python train.py --n_layer=14 --d_model=128 --n_head=4 --n_kv_head=4 --head_dim=32 --d_mlp=320 --vocab_size=8192 --activation="swiglu" --norm="rmsnorm" --norm_place="pre" --norm_eps=1e-05 --positions="rope" --rope_base=10000.0 --rope_fraction=1.0 --qk_norm=false --attn_scale=0.177 --bias="all" --tie_embeddings=false --parallel_block=false --init="uniform" --init_std_qkv=0.0245 --init_std_o=0.0 --init_std_up=0.0245 --init_std_down=0.0 --optimizer="muon" --lr=0.00556 --lr_mult_o=4.0 --lr_mult_up=0.734 --beta1=0.95 --lr_head=0.00774 --grad_clip=0.5 --warmup_steps=200 --schedule="wsd" --decay_fraction=0.773 --decay_shape="linear" --final_lr_fraction=0.0 --batch_tokens=32768 --seq_len=128 --doc_mask=true --z_loss=0.0001 --train_tokens=133300000 --steps=4068 --dataset="wikipedia_en"
Each number is 50 + 15 x the weight over its row's rms, rounded and kept within 0 to 99. Layers, rows and columns count from 0. The size before them is the row's rms in percent of the matrix's.

# gate: layer 11 MLP gate, 320x128, rms 0.0633, rows 156-222, columns 0-31
# up: layer 11 MLP up, 320x128, rms 0.0644, rows 156-222, columns 0-31
# down: layer 11 MLP down (transposed), 320x128, rms 0.0536, rows 156-221, columns 0-31
gate156 092:69 49 26 55 51 55 47 46 42 31 56 76 48 40 32 49 46 32 17 59 53 32 13 30 64 51 62 70 43 61 50 77
up156 090:36 49 56 42 88 51 60 43 33 00 42 49 78 61 42 49 32 55 63 41 47 67 85 06 10 60 54 48 64 43 71 48
down156 090:41 69 17 67 75 52 61 62 87 66 51 66 53 50 77 75 30 53 23 67 45 37 23 74 48 48 52 50 55 49 41 57
gate157 101:35 44 28 64 53 66 55 47 29 62 47 56 57 53 53 44 61 54 49 54 49 36 49 30 56 41 60 41 53 61 35 27
up157 099:25 73 88 47 49 54 51 53 57 47 55 46 25 55 66 55 25 18 36 41 44 36 67 65 31 41 35 42 50 60 27 55
down157 103:62 34 37 51 97 47 62 76 76 31 28 62 61 66 33 38 45 50 44 36 47 45 46 48 43 52 43 38 64 42 72 30
gate158 096:56 58 44 54 72 70 50 35 52 30 54 36 52 50 62 73 36 58 60 72 56 68 81 73 53 51 78 67 50 54 39 67
up158 101:80 67 43 45 86 75 57 76 73 41 56 32 42 49 60 36 55 47 38 33 37 56 38 78 44 84 42 40 51 58 71 69
down158 096:34 65 74 79 21 48 60 32 20 55 57 51 71 72 43 30 41 44 65 33 33 41 38 30 44 45 74 46 40 68 54 71
gate159 105:42 60 61 54 62 52 38 42 35 34 37 28 56 51 57 55 57 60 35 52 76 45 57 46 38 39 70 70 58 80 51 51
up159 102:65 51 40 39 64 46 52 43 52 40 30 64 39 36 46 78 27 48 39 58 12 37 41 36 73 45 74 56 31 70 73 66
down159 102:53 77 55 78 48 50 52 70 50 25 52 71 22 72 63 34 49 53 66 67 42 56 38 17 66 54 78 69 28 50 37 37
gate160 106:31 65 43 64 33 31 48 51 30 61 44 71 53 80 22 26 77 33 42 38 59 49 28 59 55 48 42 56 48 53 37 59
up160 106:47 73 89 34 51 37 47 60 90 50 40 48 28 39 73 61 28 85 55 52 41 44 46 57 39 40 57 66 47 56 66 27
down160 104:46 66 44 43 60 51 72 55 23 46 73 50 53 36 51 51 63 14 59 55 45 63 55 31 50 65 42 51 20 31 43 56
gate161 099:71 37 58 35 46 52 64 62 44 33 41 68 70 46 66 24 35 67 47 43 55 11 52 29 65 56 39 30 66 33 57 28
up161 098:54 35 77 45 47 34 56 56 37 55 53 56 60 67 42 31 56 32 41 39 44 63 47 38 56 43 34 53 58 53 45 92
down161 099:56 45 58 12 54 63 70 39 71 53 32 39 60 18 38 42 45 24 53 54 31 70 44 60 45 78 47 56 65 33 21 42
gate162 094:65 48 70 64 38 44 78 72 28 33 46 62 48 46 45 23 55 40 60 48 42 30 38 66 55 58 54 45 30 45 53 46
up162 096:44 31 68 77 59 58 73 35 59 58 42 28 72 67 50 47 53 51 66 60 72 69 31 26 88 42 48 65 30 60 53 51
down162 095:67 77 29 66 85 29 31 35 36 42 79 20 42 40 54 78 25 35 33 77 59 47 52 69 40 65 61 52 66 39 61 56
gate163 101:67 41 44 45 36 50 49 72 25 27 46 33 40 61 77 51 67 32 73 40 60 52 77 64 52 72 56 50 24 72 61 54
up163 094:24 48 32 33 52 36 34 57 54 54 51 61 32 43 76 80 39 58 43 59 60 59 52 63 22 67 15 34 28 60 26 73
down163 107:48 53 48 34 49 58 45 46 77 59 52 73 42 61 28 47 38 50 44 61 80 59 30 24 52 45 58 50 07 36 46 25
gate164 096:34 51 44 34 33 35 45 62 49 80 28 36 29 44 58 40 44 62 74 66 59 39 45 44 51 38 64 53 70 60 48 57
up164 099:30 57 66 53 73 43 67 43 36 49 75 39 42 44 33 26 47 38 24 36 68 27 50 65 76 46 53 44 62 25 57 65
down164 100:41 81 39 60 68 68 46 26 51 78 28 48 75 44 66 63 60 46 42 54 32 71 44 43 51 57 77 64 44 65 52 66
gate165 096:28 31 33 45 45 16 54 58 63 76 95 76 26 29 44 52 48 57 41 76 54 51 47 51 60 32 56 48 49 48 56 71
up165 091:59 71 61 70 19 16 40 45 57 55 65 41 39 51 65 37 73 28 28 20 49 58 66 26 51 39 40 40 63 67 39 62
down165 092:51 45 39 41 14 63 48 46 71 42 50 60 72 70 42 61 30 57 56 74 65 48 46 61 52 36 27 56 55 58 28 48
gate166 095:75 24 46 54 44 65 99 40 41 62 28 32 32 17 53 57 68 71 53 54 50 63 70 61 68 40 36 76 44 64 53 55
up166 100:45 46 52 36 58 69 29 51 78 62 39 29 31 42 56 33 56 55 71 20 51 41 52 48 54 43 52 39 48 65 41 76
down166 096:65 27 50 47 27 58 58 76 41 64 06 23 59 51 62 76 64 43 66 54 67 54 39 58 46 15 45 45 28 54 63 61
gate167 117:60 67 77 31 36 42 45 63 40 64 62 31 58 78 53 45 28 72 67 62 39 43 81 63 39 38 59 44 30 46 48 49
up167 121:19 58 43 55 44 66 49 36 22 55 38 51 68 38 30 57 51 41 58 70 79 27 55 41 31 17 71 72 76 38 76 45
down167 115:57 34 60 54 26 67 43 44 32 62 62 61 65 68 57 64 34 62 43 51 59 51 42 61 58 71 55 53 48 56 39 42
gate168 093:61 68 85 23 64 35 58 41 44 65 37 57 87 57 70 23 55 50 33 64 40 71 43 46 37 40 33 67 55 39 56 69
up168 087:56 64 52 54 68 40 61 55 59 48 61 30 28 30 48 72 52 57 56 61 70 23 24 50 43 49 54 73 44 47 41 40
down168 097:52 64 02 33 62 52 61 39 30 41 52 62 53 59 42 64 57 43 33 45 44 53 33 50 68 72 45 80 63 64 69 65
gate169 108:42 50 63 48 53 75 71 55 48 58 75 81 47 44 78 38 83 56 25 48 45 47 57 49 47 31 29 37 36 48 66 58
up169 100:53 48 71 56 47 69 49 56 56 63 49 21 75 54 68 54 71 42 49 47 51 43 18 34 71 63 57 45 39 39 60 41
down169 098:63 36 39 52 78 50 63 58 66 59 49 42 82 33 33 47 08 48 54 46 48 56 47 55 38 33 55 61 43 52 52 65
gate170 091:53 44 46 44 77 58 51 12 34 52 71 49 37 62 33 64 72 54 62 52 30 69 49 34 51 55 68 54 66 26 66 92
up170 095:58 52 37 57 67 67 34 43 49 21 24 41 36 35 66 76 45 55 60 65 31 35 66 47 56 44 50 54 60 46 52 56
down170 091:32 75 46 58 64 40 70 44 46 67 26 44 57 62 41 46 39 57 42 44 49 41 52 50 34 62 48 66 61 49 36 69
gate171 111:71 43 50 68 35 31 75 51 58 45 22 39 68 64 34 40 65 29 35 47 41 53 42 30 72 62 65 73 68 39 50 30
up171 102:53 64 33 50 50 44 37 62 55 52 67 44 18 14 61 63 28 52 39 35 29 62 73 58 51 50 39 46 10 43 46 32
down171 103:65 48 25 48 56 68 71 63 22 36 71 51 70 52 53 32 08 59 40 33 44 58 33 68 51 26 33 36 07 54 40 43
gate172 109:61 68 38 59 57 55 58 50 50 38 74 63 62 30 92 51 50 63 46 58 30 30 53 39 76 50 50 39 56 37 59 45
up172 108:72 35 70 44 69 54 20 39 55 26 53 66 47 61 41 69 46 53 58 75 84 86 78 37 45 44 38 40 52 71 49 45
down172 111:57 47 32 33 48 52 46 55 77 70 36 39 39 20 47 57 57 34 17 64 27 58 33 56 31 48 51 54 30 53 43 69
gate173 091:56 32 57 69 42 68 39 40 58 51 50 59 44 76 34 56 55 63 56 42 36 63 61 93 58 49 56 62 48 11 40 43
up173 097:52 33 34 55 65 81 52 59 46 28 41 46 58 80 48 44 71 73 49 67 51 15 73 20 38 60 60 70 73 72 48 56
down173 091:37 56 49 50 61 60 70 57 35 46 40 35 43 41 42 47 62 66 26 39 34 53 59 59 83 52 44 55 26 44 81 43
gate174 083:38 42 71 40 45 65 33 76 34 48 66 54 29 68 50 35 52 46 61 34 43 46 67 45 44 45 34 43 65 59 86 14
up174 078:60 63 65 63 60 69 43 63 60 58 47 56 78 24 79 49 67 34 28 64 68 71 40 59 37 67 46 52 57 27 42 33
down174 078:55 35 61 50 58 55 36 49 35 55 58 61 18 72 66 28 63 71 70 13 27 32 17 90 48 60 67 86 24 66 40 73
gate175 113:43 49 46 44 43 51 33 55 68 48 48 70 26 69 60 61 78 51 84 52 55 38 69 52 70 41 47 34 67 34 65 41
up175 115:64 56 76 55 55 58 43 54 34 60 55 31 72 31 42 40 14 41 34 69 25 46 60 74 55 66 64 48 42 44 36 29
down175 112:48 43 27 55 59 59 66 84 45 37 51 31 50 54 74 49 46 26 45 63 51 72 61 35 50 35 16 74 37 44 52 50
gate176 106:30 53 48 45 47 72 69 51 48 29 24 56 27 35 52 44 42 55 43 96 41 34 72 52 71 25 21 56 52 45 41 58
up176 102:40 64 50 66 66 50 32 48 50 39 64 46 15 54 38 46 44 46 34 40 94 65 59 57 28 25 34 58 44 32 78 43
down176 101:52 38 54 85 51 45 34 26 67 43 50 51 56 59 59 67 49 57 70 59 24 54 56 43 57 68 48 53 42 46 58 55
gate177 058:54 22 54 33 42 46 53 31 47 79 45 31 49 32 43 24 39 25 47 48 56 52 39 57 51 41 74 76 29 39 58 72
up177 049:42 74 60 62 16 46 58 45 46 37 30 57 40 70 51 54 47 68 52 59 50 57 64 55 45 47 24 64 55 70 18 31
down177 057:42 32 51 33 61 51 54 23 08 53 45 69 56 50 46 26 54 27 43 44 57 59 40 48 59 63 42 55 46 51 65 58
gate178 109:31 64 38 66 46 63 54 33 56 55 58 60 20 36 63 59 48 61 56 70 61 62 53 52 48 38 58 54 56 30 61 65
up178 106:07 73 53 39 56 25 43 44 55 49 39 60 53 76 41 48 89 43 70 54 45 46 42 33 51 11 71 57 50 40 74 17
down178 106:66 59 50 32 61 38 48 54 41 51 56 42 31 62 84 48 48 36 46 64 45 80 50 63 45 25 56 70 61 40 69 54
gate179 100:52 81 49 44 59 36 39 45 54 57 57 70 56 65 62 53 54 71 86 35 64 39 65 26 50 17 34 61 78 16 45 59
up179 099:45 50 56 37 41 63 49 04 60 51 58 39 55 61 32 48 77 40 49 52 58 42 32 37 33 50 49 51 49 44 54 54
down179 091:76 77 43 56 53 49 44 30 78 62 47 50 58 57 43 57 79 37 77 45 28 57 49 37 67 42 50 35 32 40 30 36
gate180 114:63 61 21 66 80 46 59 51 45 25 50 31 17 46 71 37 64 77 61 87 56 51 39 74 43 63 53 66 52 55 44 63
up180 102:52 75 36 39 64 32 47 39 16 19 39 37 52 61 38 33 68 61 54 67 36 69 40 74 41 47 61 78 68 70 35 73
down180 111:59 50 13 42 84 55 48 51 44 37 43 58 53 48 56 26 30 39 44 72 47 55 58 57 43 49 54 62 27 58 31 61
gate181 102:43 56 56 73 53 59 26 54 52 52 62 36 41 59 35 48 59 66 32 53 47 63 57 55 58 72 44 47 64 59 54 46
up181 103:48 60 51 86 49 36 50 63 62 36 68 60 09 45 45 66 50 34 30 42 43 47 50 49 64 21 51 53 44 56 68 49
down181 095:65 58 52 55 65 54 55 52 49 39 35 55 56 29 30 37 69 57 59 53 43 58 76 70 40 65 53 62 70 52 60 49
gate182 102:59 35 52 34 33 49 52 77 40 39 55 60 67 46 54 37 54 41 29 54 66 59 32 67 38 28 53 30 70 33 29 55
up182 099:64 51 48 45 52 49 62 51 48 52 44 35 47 35 47 69 36 30 54 26 43 52 85 62 45 35 92 41 18 24 63 41
down182 098:69 22 52 50 31 46 40 40 65 38 61 37 42 35 78 41 33 38 57 45 59 44 49 74 39 53 52 68 47 49 28 74
gate183 104:51 40 20 50 49 35 29 58 66 49 71 47 51 33 53 44 40 48 44 69 38 47 71 49 35 46 61 30 69 21 59 46
up183 100:46 53 71 53 61 82 41 47 60 45 11 88 58 61 30 33 47 52 31 35 84 63 66 56 71 37 24 58 44 50 38 67
down183 102:23 77 71 64 31 50 58 49 39 39 57 44 54 63 39 49 56 56 40 38 45 50 70 45 67 73 57 53 92 44 34 34
gate184 110:52 24 54 42 62 37 64 81 29 54 17 48 51 45 24 56 54 46 36 34 43 44 67 57 42 46 33 68 18 34 17 65
up184 109:44 46 26 52 48 42 39 50 38 64 42 23 42 51 48 38 59 45 47 26 68 31 42 22 34 49 61 48 62 36 57 58
down184 110:54 58 37 24 25 47 51 46 49 48 41 46 36 45 40 46 75 55 56 78 49 51 29 50 47 86 62 43 23 65 18 68
gate185 086:46 50 41 38 72 35 34 51 76 58 28 64 40 71 68 46 70 70 39 48 36 39 32 25 61 48 30 40 53 60 60 73
up185 081:29 36 71 30 69 53 36 56 57 38 70 25 63 49 47 41 35 30 52 34 52 44 44 55 52 39 28 39 23 70 60 46
down185 080:42 82 43 46 65 54 77 37 28 74 50 48 10 73 16 39 50 49 21 74 58 52 25 38 52 39 76 44 68 37 51 39
gate186 094:75 71 56 93 45 55 45 65 52 58 45 36 53 77 45 45 55 26 63 27 61 34 47 53 43 58 60 64 40 37 54 75
up186 095:67 50 44 49 62 75 70 46 55 33 42 68 34 53 47 67 66 51 27 71 41 66 66 33 69 52 69 38 46 55 56 67
down186 100:22 39 40 52 61 53 44 68 32 64 85 49 48 40 69 51 51 48 55 56 59 64 28 50 74 23 76 61 64 53 43 53
gate187 109:55 54 46 71 36 29 51 72 24 51 47 41 66 64 58 28 52 39 42 60 44 54 30 48 72 38 34 46 65 66 55 56
up187 105:52 60 77 39 66 91 26 55 61 44 59 68 33 59 38 56 61 77 55 75 59 42 69 54 39 32 37 35 32 40 39 59
down187 108:51 41 51 51 65 26 81 40 27 41 49 69 35 24 49 58 28 31 34 72 37 41 64 69 21 42 47 66 34 14 44 48
gate188 095:37 44 45 48 34 34 32 66 49 55 50 31 47 59 74 44 35 48 46 76 58 86 79 46 73 58 36 55 57 51 33 59
up188 100:50 59 45 35 61 50 44 56 81 54 57 27 61 60 70 66 58 45 40 74 48 56 85 63 29 58 51 62 61 57 09 40
down188 098:25 68 49 59 65 50 48 15 45 32 21 39 13 54 61 12 60 59 23 92 36 69 59 57 60 58 54 51 36 59 68 64
gate189 098:59 53 48 38 22 58 58 34 25 68 39 43 43 45 59 41 44 49 40 69 40 38 71 78 21 58 64 31 19 61 44 57
up189 097:49 24 41 64 20 28 57 51 55 52 68 09 48 66 47 31 54 38 49 37 52 17 42 51 32 49 47 41 32 69 65 50
down189 094:42 54 48 86 56 60 55 87 64 63 31 69 51 48 75 34 40 39 30 34 31 57 40 56 66 40 64 66 36 63 25 56
gate190 107:63 59 65 59 88 64 27 36 05 62 11 48 67 70 41 42 66 57 37 26 56 49 48 30 46 70 56 41 25 47 27 56
up190 108:32 65 44 36 46 48 44 36 67 48 62 52 51 38 61 66 62 33 70 68 44 75 42 70 65 11 75 51 42 89 57 15
down190 113:45 31 55 32 26 32 69 63 75 64 54 51 57 65 45 48 40 71 71 47 32 43 56 66 88 69 38 45 99 68 53 52
gate191 112:64 47 50 62 13 41 45 24 54 27 40 60 61 45 74 48 54 52 51 38 61 47 38 48 47 48 35 53 62 33 63 50
up191 105:60 45 49 50 58 45 31 67 44 50 28 61 77 48 30 30 67 63 42 38 57 51 75 66 74 43 47 49 33 32 52 49
down191 112:33 39 35 67 64 16 63 46 56 49 66 52 42 43 61 60 60 67 73 63 17 58 43 75 45 74 50 45 81 68 65 71
gate192 102:52 40 58 36 39 73 70 63 48 09 50 37 53 53 51 36 50 57 42 46 74 50 46 59 54 32 37 55 48 47 53 33
up192 105:52 67 44 25 49 51 64 34 26 74 58 24 52 41 23 56 52 47 26 73 49 62 74 33 45 62 53 50 23 51 24 39
down192 096:41 56 50 45 23 64 61 36 79 24 74 56 61 43 51 53 47 45 33 30 67 61 17 57 58 48 54 44 48 73 28 44
gate193 106:67 51 50 77 73 85 43 49 61 43 29 53 44 41 38 41 65 53 61 45 29 63 54 42 46 50 53 59 50 83 50 41
up193 104:61 78 52 83 39 36 55 55 18 36 51 59 62 54 59 18 41 27 30 18 44 56 83 40 47 33 59 43 51 33 67 46
down193 096:70 56 51 36 56 39 39 37 60 29 39 66 56 49 46 44 47 37 66 74 63 83 77 57 46 29 40 43 82 53 73 45
gate194 099:66 64 75 55 55 27 50 80 48 41 53 51 53 53 69 54 53 49 57 55 74 29 47 59 29 59 56 40 52 29 57 65
up194 103:60 19 52 53 24 56 30 56 29 52 40 42 55 37 26 76 66 22 57 50 45 30 43 34 39 53 53 48 27 44 25 67
down194 098:53 90 54 35 80 38 37 18 46 70 22 62 14 56 46 44 60 53 54 32 37 54 50 40 55 67 29 72 45 37 54 75
gate195 095:66 69 47 35 44 39 26 51 63 61 53 76 37 70 62 50 60 63 43 25 33 41 49 53 36 56 49 20 75 43 56 32
up195 093:47 28 49 44 54 43 68 52 61 45 33 62 62 27 27 87 55 41 58 21 38 73 54 25 59 47 44 45 49 48 42 48
down195 086:43 69 63 77 63 50 40 33 43 55 50 48 38 33 58 33 36 33 58 58 41 35 43 62 53 44 78 22 64 54 35 56
gate196 103:27 13 67 52 46 57 61 81 37 63 34 59 66 49 38 45 67 53 61 50 52 53 48 55 62 59 47 50 68 63 65 62
up196 103:48 44 56 32 43 19 36 68 29 64 34 41 55 84 52 37 63 59 50 70 43 49 38 32 08 58 86 46 64 53 42 49
down196 100:53 48 56 18 15 89 53 42 32 77 58 35 50 50 57 49 47 44 52 47 38 33 60 47 58 67 54 59 44 68 65 63
gate197 085:47 65 40 33 39 58 31 46 59 48 32 45 47 45 56 44 73 70 50 54 50 32 64 40 64 71 69 38 65 36 34 72
up197 084:30 41 56 31 45 53 61 51 60 83 58 59 57 46 70 56 60 37 35 25 51 34 68 51 68 84 54 35 57 53 74 57
down197 086:73 58 65 36 72 32 50 46 29 54 51 52 58 45 42 35 38 52 47 51 54 70 59 42 34 34 00 42 58 72 44 44
gate198 096:82 42 77 39 28 42 53 59 28 47 25 65 56 50 61 38 44 40 55 35 27 27 42 51 67 66 50 30 47 54 44 43
up198 095:64 61 61 46 59 67 76 29 70 65 46 22 74 40 43 69 40 67 83 54 65 42 59 41 52 35 73 38 50 58 36 21
down198 097:30 67 64 33 62 53 44 55 41 45 49 43 51 50 22 62 61 26 43 52 41 51 41 79 65 41 63 60 12 50 20 28
gate199 110:21 35 80 57 44 46 54 41 34 52 55 63 52 71 65 39 68 54 89 79 58 30 47 54 64 56 69 31 50 31 52 59
up199 113:54 64 44 16 49 47 47 42 67 59 74 30 23 60 39 33 59 34 37 60 53 40 09 37 46 31 87 66 73 74 41 57
down199 107:77 76 25 69 38 59 38 50 60 62 50 69 57 52 56 64 49 58 20 37 53 44 19 72 79 40 33 51 66 53 50 66
gate200 107:72 41 35 64 30 33 50 62 28 73 07 58 84 60 49 35 78 53 36 44 38 34 36 53 28 60 39 73 51 20 44 42
up200 102:71 42 48 71 49 76 49 33 74 29 48 65 72 31 77 48 45 63 33 59 59 51 78 52 37 53 35 46 39 50 39 64
down200 104:37 39 50 36 85 42 21 55 23 61 67 58 34 54 32 40 40 20 58 47 30 54 51 63 65 40 76 51 54 48 71 64
gate201 100:56 21 43 53 37 40 53 55 25 58 46 21 57 76 64 55 75 47 43 53 32 34 56 46 51 58 46 42 58 36 63 36
up201 102:49 80 47 73 64 37 32 51 82 60 93 58 56 49 45 18 43 50 76 61 57 42 33 51 59 53 47 62 68 63 42 62
down201 112:47 35 62 78 32 47 63 31 41 45 39 67 34 46 46 64 73 52 49 42 59 76 52 38 54 58 70 49 99 62 82 49
gate202 089:74 68 52 57 38 50 69 41 51 64 50 66 46 35 64 61 77 37 32 46 51 54 75 23 42 66 66 54 13 22 50 74
up202 089:33 48 31 47 60 29 40 62 66 88 70 59 48 27 38 69 31 44 62 55 44 29 58 53 39 12 46 69 70 73 60 30
down202 090:67 41 67 44 34 40 48 44 26 35 39 28 62 60 59 83 64 28 56 59 68 76 68 67 40 42 54 48 55 28 40 52
gate203 089:54 74 33 70 48 34 81 49 68 60 67 69 60 56 60 32 54 56 49 51 40 82 41 35 48 61 45 48 46 29 69 51
up203 092:28 30 56 60 44 57 34 29 43 45 29 46 13 81 76 24 42 34 51 55 54 69 68 50 43 46 90 52 47 64 34 76
down203 093:46 51 47 61 70 54 43 62 62 56 67 68 53 56 63 59 55 54 46 29 57 41 61 44 56 23 35 60 71 47 47 36
gate204 113:46 42 36 09 22 56 57 24 60 40 38 58 59 53 58 50 31 52 12 38 57 40 65 42 53 63 41 54 55 38 46 59
up204 111:45 46 23 45 67 37 44 32 71 67 52 45 70 57 66 28 73 56 78 37 56 60 43 40 45 35 45 70 46 43 40 58
down204 109:53 70 60 37 55 61 35 42 28 50 65 47 37 42 91 52 39 54 46 67 62 70 29 56 53 49 81 56 32 58 60 54
gate205 096:42 30 31 37 52 56 55 78 42 60 30 58 65 70 49 18 38 46 27 39 57 55 49 45 69 38 46 51 61 45 17 59
up205 098:84 44 50 55 55 68 53 54 48 68 49 67 47 60 50 24 53 22 29 61 37 59 63 26 75 00 45 47 57 49 34 43
down205 101:70 80 63 42 72 37 60 47 57 60 70 46 57 58 80 48 20 59 61 43 34 44 55 79 42 63 32 61 64 51 59 18
gate206 094:54 39 52 78 44 51 50 41 34 70 70 53 58 58 58 55 42 96 48 64 38 50 37 49 61 56 52 64 64 38 45 34
up206 098:47 81 76 36 28 46 30 59 81 30 57 43 55 39 56 69 62 27 74 35 51 43 53 66 61 39 52 42 42 78 38 66
down206 095:54 48 54 57 75 44 51 56 44 25 49 59 26 62 47 19 63 69 37 57 68 34 54 59 61 38 44 59 49 73 45 21
gate207 093:37 68 68 47 62 47 71 55 63 63 58 35 56 45 51 52 58 48 16 47 42 39 64 75 55 54 57 44 13 61 35 37
up207 092:57 59 48 52 78 51 57 24 81 56 50 56 53 56 66 37 53 64 64 53 45 43 50 38 70 52 61 72 52 39 61 65
down207 096:81 34 60 10 56 52 13 51 31 44 59 63 68 61 53 57 39 37 35 51 24 75 51 39 35 69 68 54 61 72 42 47
gate208 094:37 60 41 32 54 47 35 41 37 15 69 29 55 71 36 33 62 76 40 43 58 62 35 57 65 69 55 72 36 50 35 52
up208 098:51 30 47 41 54 24 87 38 49 25 49 61 66 37 39 45 35 37 55 49 48 46 49 54 62 41 36 18 47 45 60 48
down208 095:75 79 57 51 43 49 64 64 61 59 47 46 48 52 58 68 27 55 16 68 40 66 40 71 27 38 64 67 43 45 33 37
gate209 101:66 56 55 52 60 49 72 49 00 54 35 30 44 40 59 64 62 89 32 66 55 34 50 57 68 43 62 27 48 57 56 57
up209 098:73 43 51 64 45 60 57 38 30 57 47 32 53 25 63 26 62 62 55 52 52 32 41 36 41 39 69 43 44 52 70 66
down209 096:32 77 60 62 66 64 45 60 41 80 31 52 44 48 34 54 59 45 29 53 42 67 59 47 36 72 38 56 45 32 39 14
gate210 107:60 42 14 45 71 29 73 33 34 47 27 36 52 35 23 40 53 37 44 43 47 21 53 49 55 43 52 49 30 56 25 49
up210 102:34 57 45 35 39 38 42 42 56 45 65 82 36 51 44 65 51 32 59 37 67 45 26 78 68 32 41 27 47 54 62 63
down210 107:57 60 40 45 55 66 69 44 51 58 44 29 44 30 18 34 34 44 52 48 49 66 60 47 43 50 62 64 58 76 60 44
gate211 104:30 63 69 75 53 40 38 36 48 53 53 33 24 46 34 54 14 63 34 41 49 52 42 43 52 36 44 47 78 59 44 63
up211 112:51 52 42 52 68 69 53 53 64 44 50 34 64 65 59 47 40 57 54 41 36 69 40 46 43 35 13 54 68 42 30 55
down211 108:38 49 53 63 34 45 64 43 12 23 43 52 64 34 43 71 43 45 19 57 30 47 55 54 52 33 50 48 31 57 52 44
gate212 097:84 40 34 49 40 42 40 43 32 61 37 40 39 77 52 44 60 49 45 64 34 33 39 33 69 69 56 44 53 56 31 25
up212 099:78 71 60 54 63 59 37 30 44 41 49 68 39 72 69 64 53 53 37 44 47 32 52 27 31 58 29 63 38 51 38 55
down212 093:61 38 79 32 25 38 88 63 62 56 49 74 55 35 60 62 43 53 77 38 41 69 40 79 61 51 66 18 58 55 74 49
gate213 094:60 49 49 46 33 38 63 29 46 67 53 49 41 32 38 23 67 71 41 42 66 30 81 47 34 83 35 30 80 63 43 60
up213 094:27 52 34 73 54 50 63 63 57 55 46 61 60 35 57 44 81 61 56 52 61 61 53 54 59 48 57 76 40 56 46 23
down213 097:50 25 56 81 29 50 68 31 52 60 58 38 53 54 43 38 42 51 84 62 21 62 46 40 28 48 63 38 86 60 72 38
gate214 079:41 67 43 62 32 71 59 36 42 69 29 40 56 46 38 48 43 83 36 37 17 48 42 42 38 71 43 42 61 85 82 26
up214 068:50 44 32 44 75 52 54 52 53 63 67 51 56 45 35 52 78 24 42 53 66 43 53 31 70 32 69 55 38 32 43 55
down214 074:41 32 37 10 28 43 49 39 23 63 57 35 49 29 58 48 40 67 45 44 28 26 48 60 59 43 49 41 47 64 35 47
gate215 100:65 53 45 62 14 11 37 37 43 47 74 44 72 37 32 48 25 49 47 28 31 28 63 50 68 41 28 47 59 32 54 46
up215 111:80 55 51 65 31 37 40 65 76 33 76 34 49 67 33 56 40 69 37 61 78 47 53 65 65 37 14 57 57 63 50 55
down215 106:38 63 32 69 49 32 47 33 45 48 62 53 33 44 67 40 30 64 49 45 34 52 61 69 63 74 60 65 15 63 33 30
gate216 078:42 35 57 63 38 59 51 46 86 69 49 40 46 47 64 54 30 11 47 45 37 39 38 19 31 51 64 35 30 57 74 36
up216 089:40 40 53 58 52 44 56 55 49 68 30 32 46 79 40 34 55 05 54 67 24 38 22 48 46 73 52 46 52 47 86 59
down216 107:31 42 52 37 49 76 44 51 67 52 56 44 55 39 49 47 41 53 45 31 76 61 52 31 49 49 54 48 22 41 53 33
gate217 099:15 53 40 43 24 51 27 53 38 72 08 36 49 40 75 53 48 31 65 49 45 53 61 75 58 56 67 67 55 59 34 38
up217 104:58 78 43 55 47 72 38 81 41 35 46 45 54 10 44 33 39 63 41 61 25 21 64 51 60 35 47 73 37 20 37 48
down217 101:73 61 60 65 54 72 67 38 50 37 48 51 38 52 57 31 60 49 51 48 43 47 14 24 59 59 70 15 48 61 51 49
gate218 085:35 79 25 55 36 69 63 52 46 58 97 57 27 53 49 35 48 54 30 43 70 21 30 39 40 56 51 66 57 56 54 69
up218 092:86 65 42 55 56 42 69 33 51 31 33 60 39 36 49 46 48 74 68 43 59 45 34 45 35 57 42 36 44 40 51 68
down218 087:18 43 40 40 51 39 31 38 68 51 72 21 47 67 50 51 43 51 55 24 70 61 54 52 14 60 57 52 28 64 35 37
gate219 098:54 44 59 85 49 28 51 37 56 63 47 68 47 46 40 46 32 47 37 65 47 51 32 30 42 50 29 42 87 57 30 42
up219 107:61 84 48 68 45 75 55 39 57 42 42 52 42 29 15 30 41 38 54 53 45 52 31 33 29 55 75 34 49 46 52 48
down219 097:47 53 66 46 31 78 69 61 49 49 45 48 47 47 33 56 43 61 56 73 27 42 67 23 44 22 34 42 51 67 54 35
gate220 102:42 29 79 28 58 50 67 47 37 56 55 66 61 39 00 54 65 68 62 51 23 43 60 63 50 43 53 43 50 43 59 48
up220 101:45 34 22 52 75 37 16 24 64 23 42 55 49 47 55 68 77 64 59 41 43 45 76 18 27 65 55 57 66 50 24 43
down220 093:19 80 71 28 44 22 63 79 65 42 27 34 48 56 56 56 29 33 68 44 79 65 58 45 66 51 49 45 57 41 36 38
gate221 102:62 75 78 56 46 64 49 52 47 50 51 36 42 53 41 58 27 64 57 23 40 54 61 63 39 57 45 89 63 38 55 93
up221 102:61 63 57 60 71 43 60 46 25 74 48 57 88 53 63 59 56 56 53 48 39 58 25 34 19 71 68 43 52 32 38 42
down221 111:38 37 43 63 68 59 65 72 75 41 54 29 35 99 43 22 58 34 47 81 70 64 44 76 35 57 39 47 26 53 51 59
gate222 107:48 42 49 62 63 28 43 37 20 55 66 42 38 59 55 29 40 40 44 42 24 55 75 36 81 61 54 43 41 31 43 51
up222 113:48 63 29 64 45 37 60 50 50 73 52 61 46 65 63 36 51 70 64 34 56 49 57 77 17 61 27 54 41 77 60 35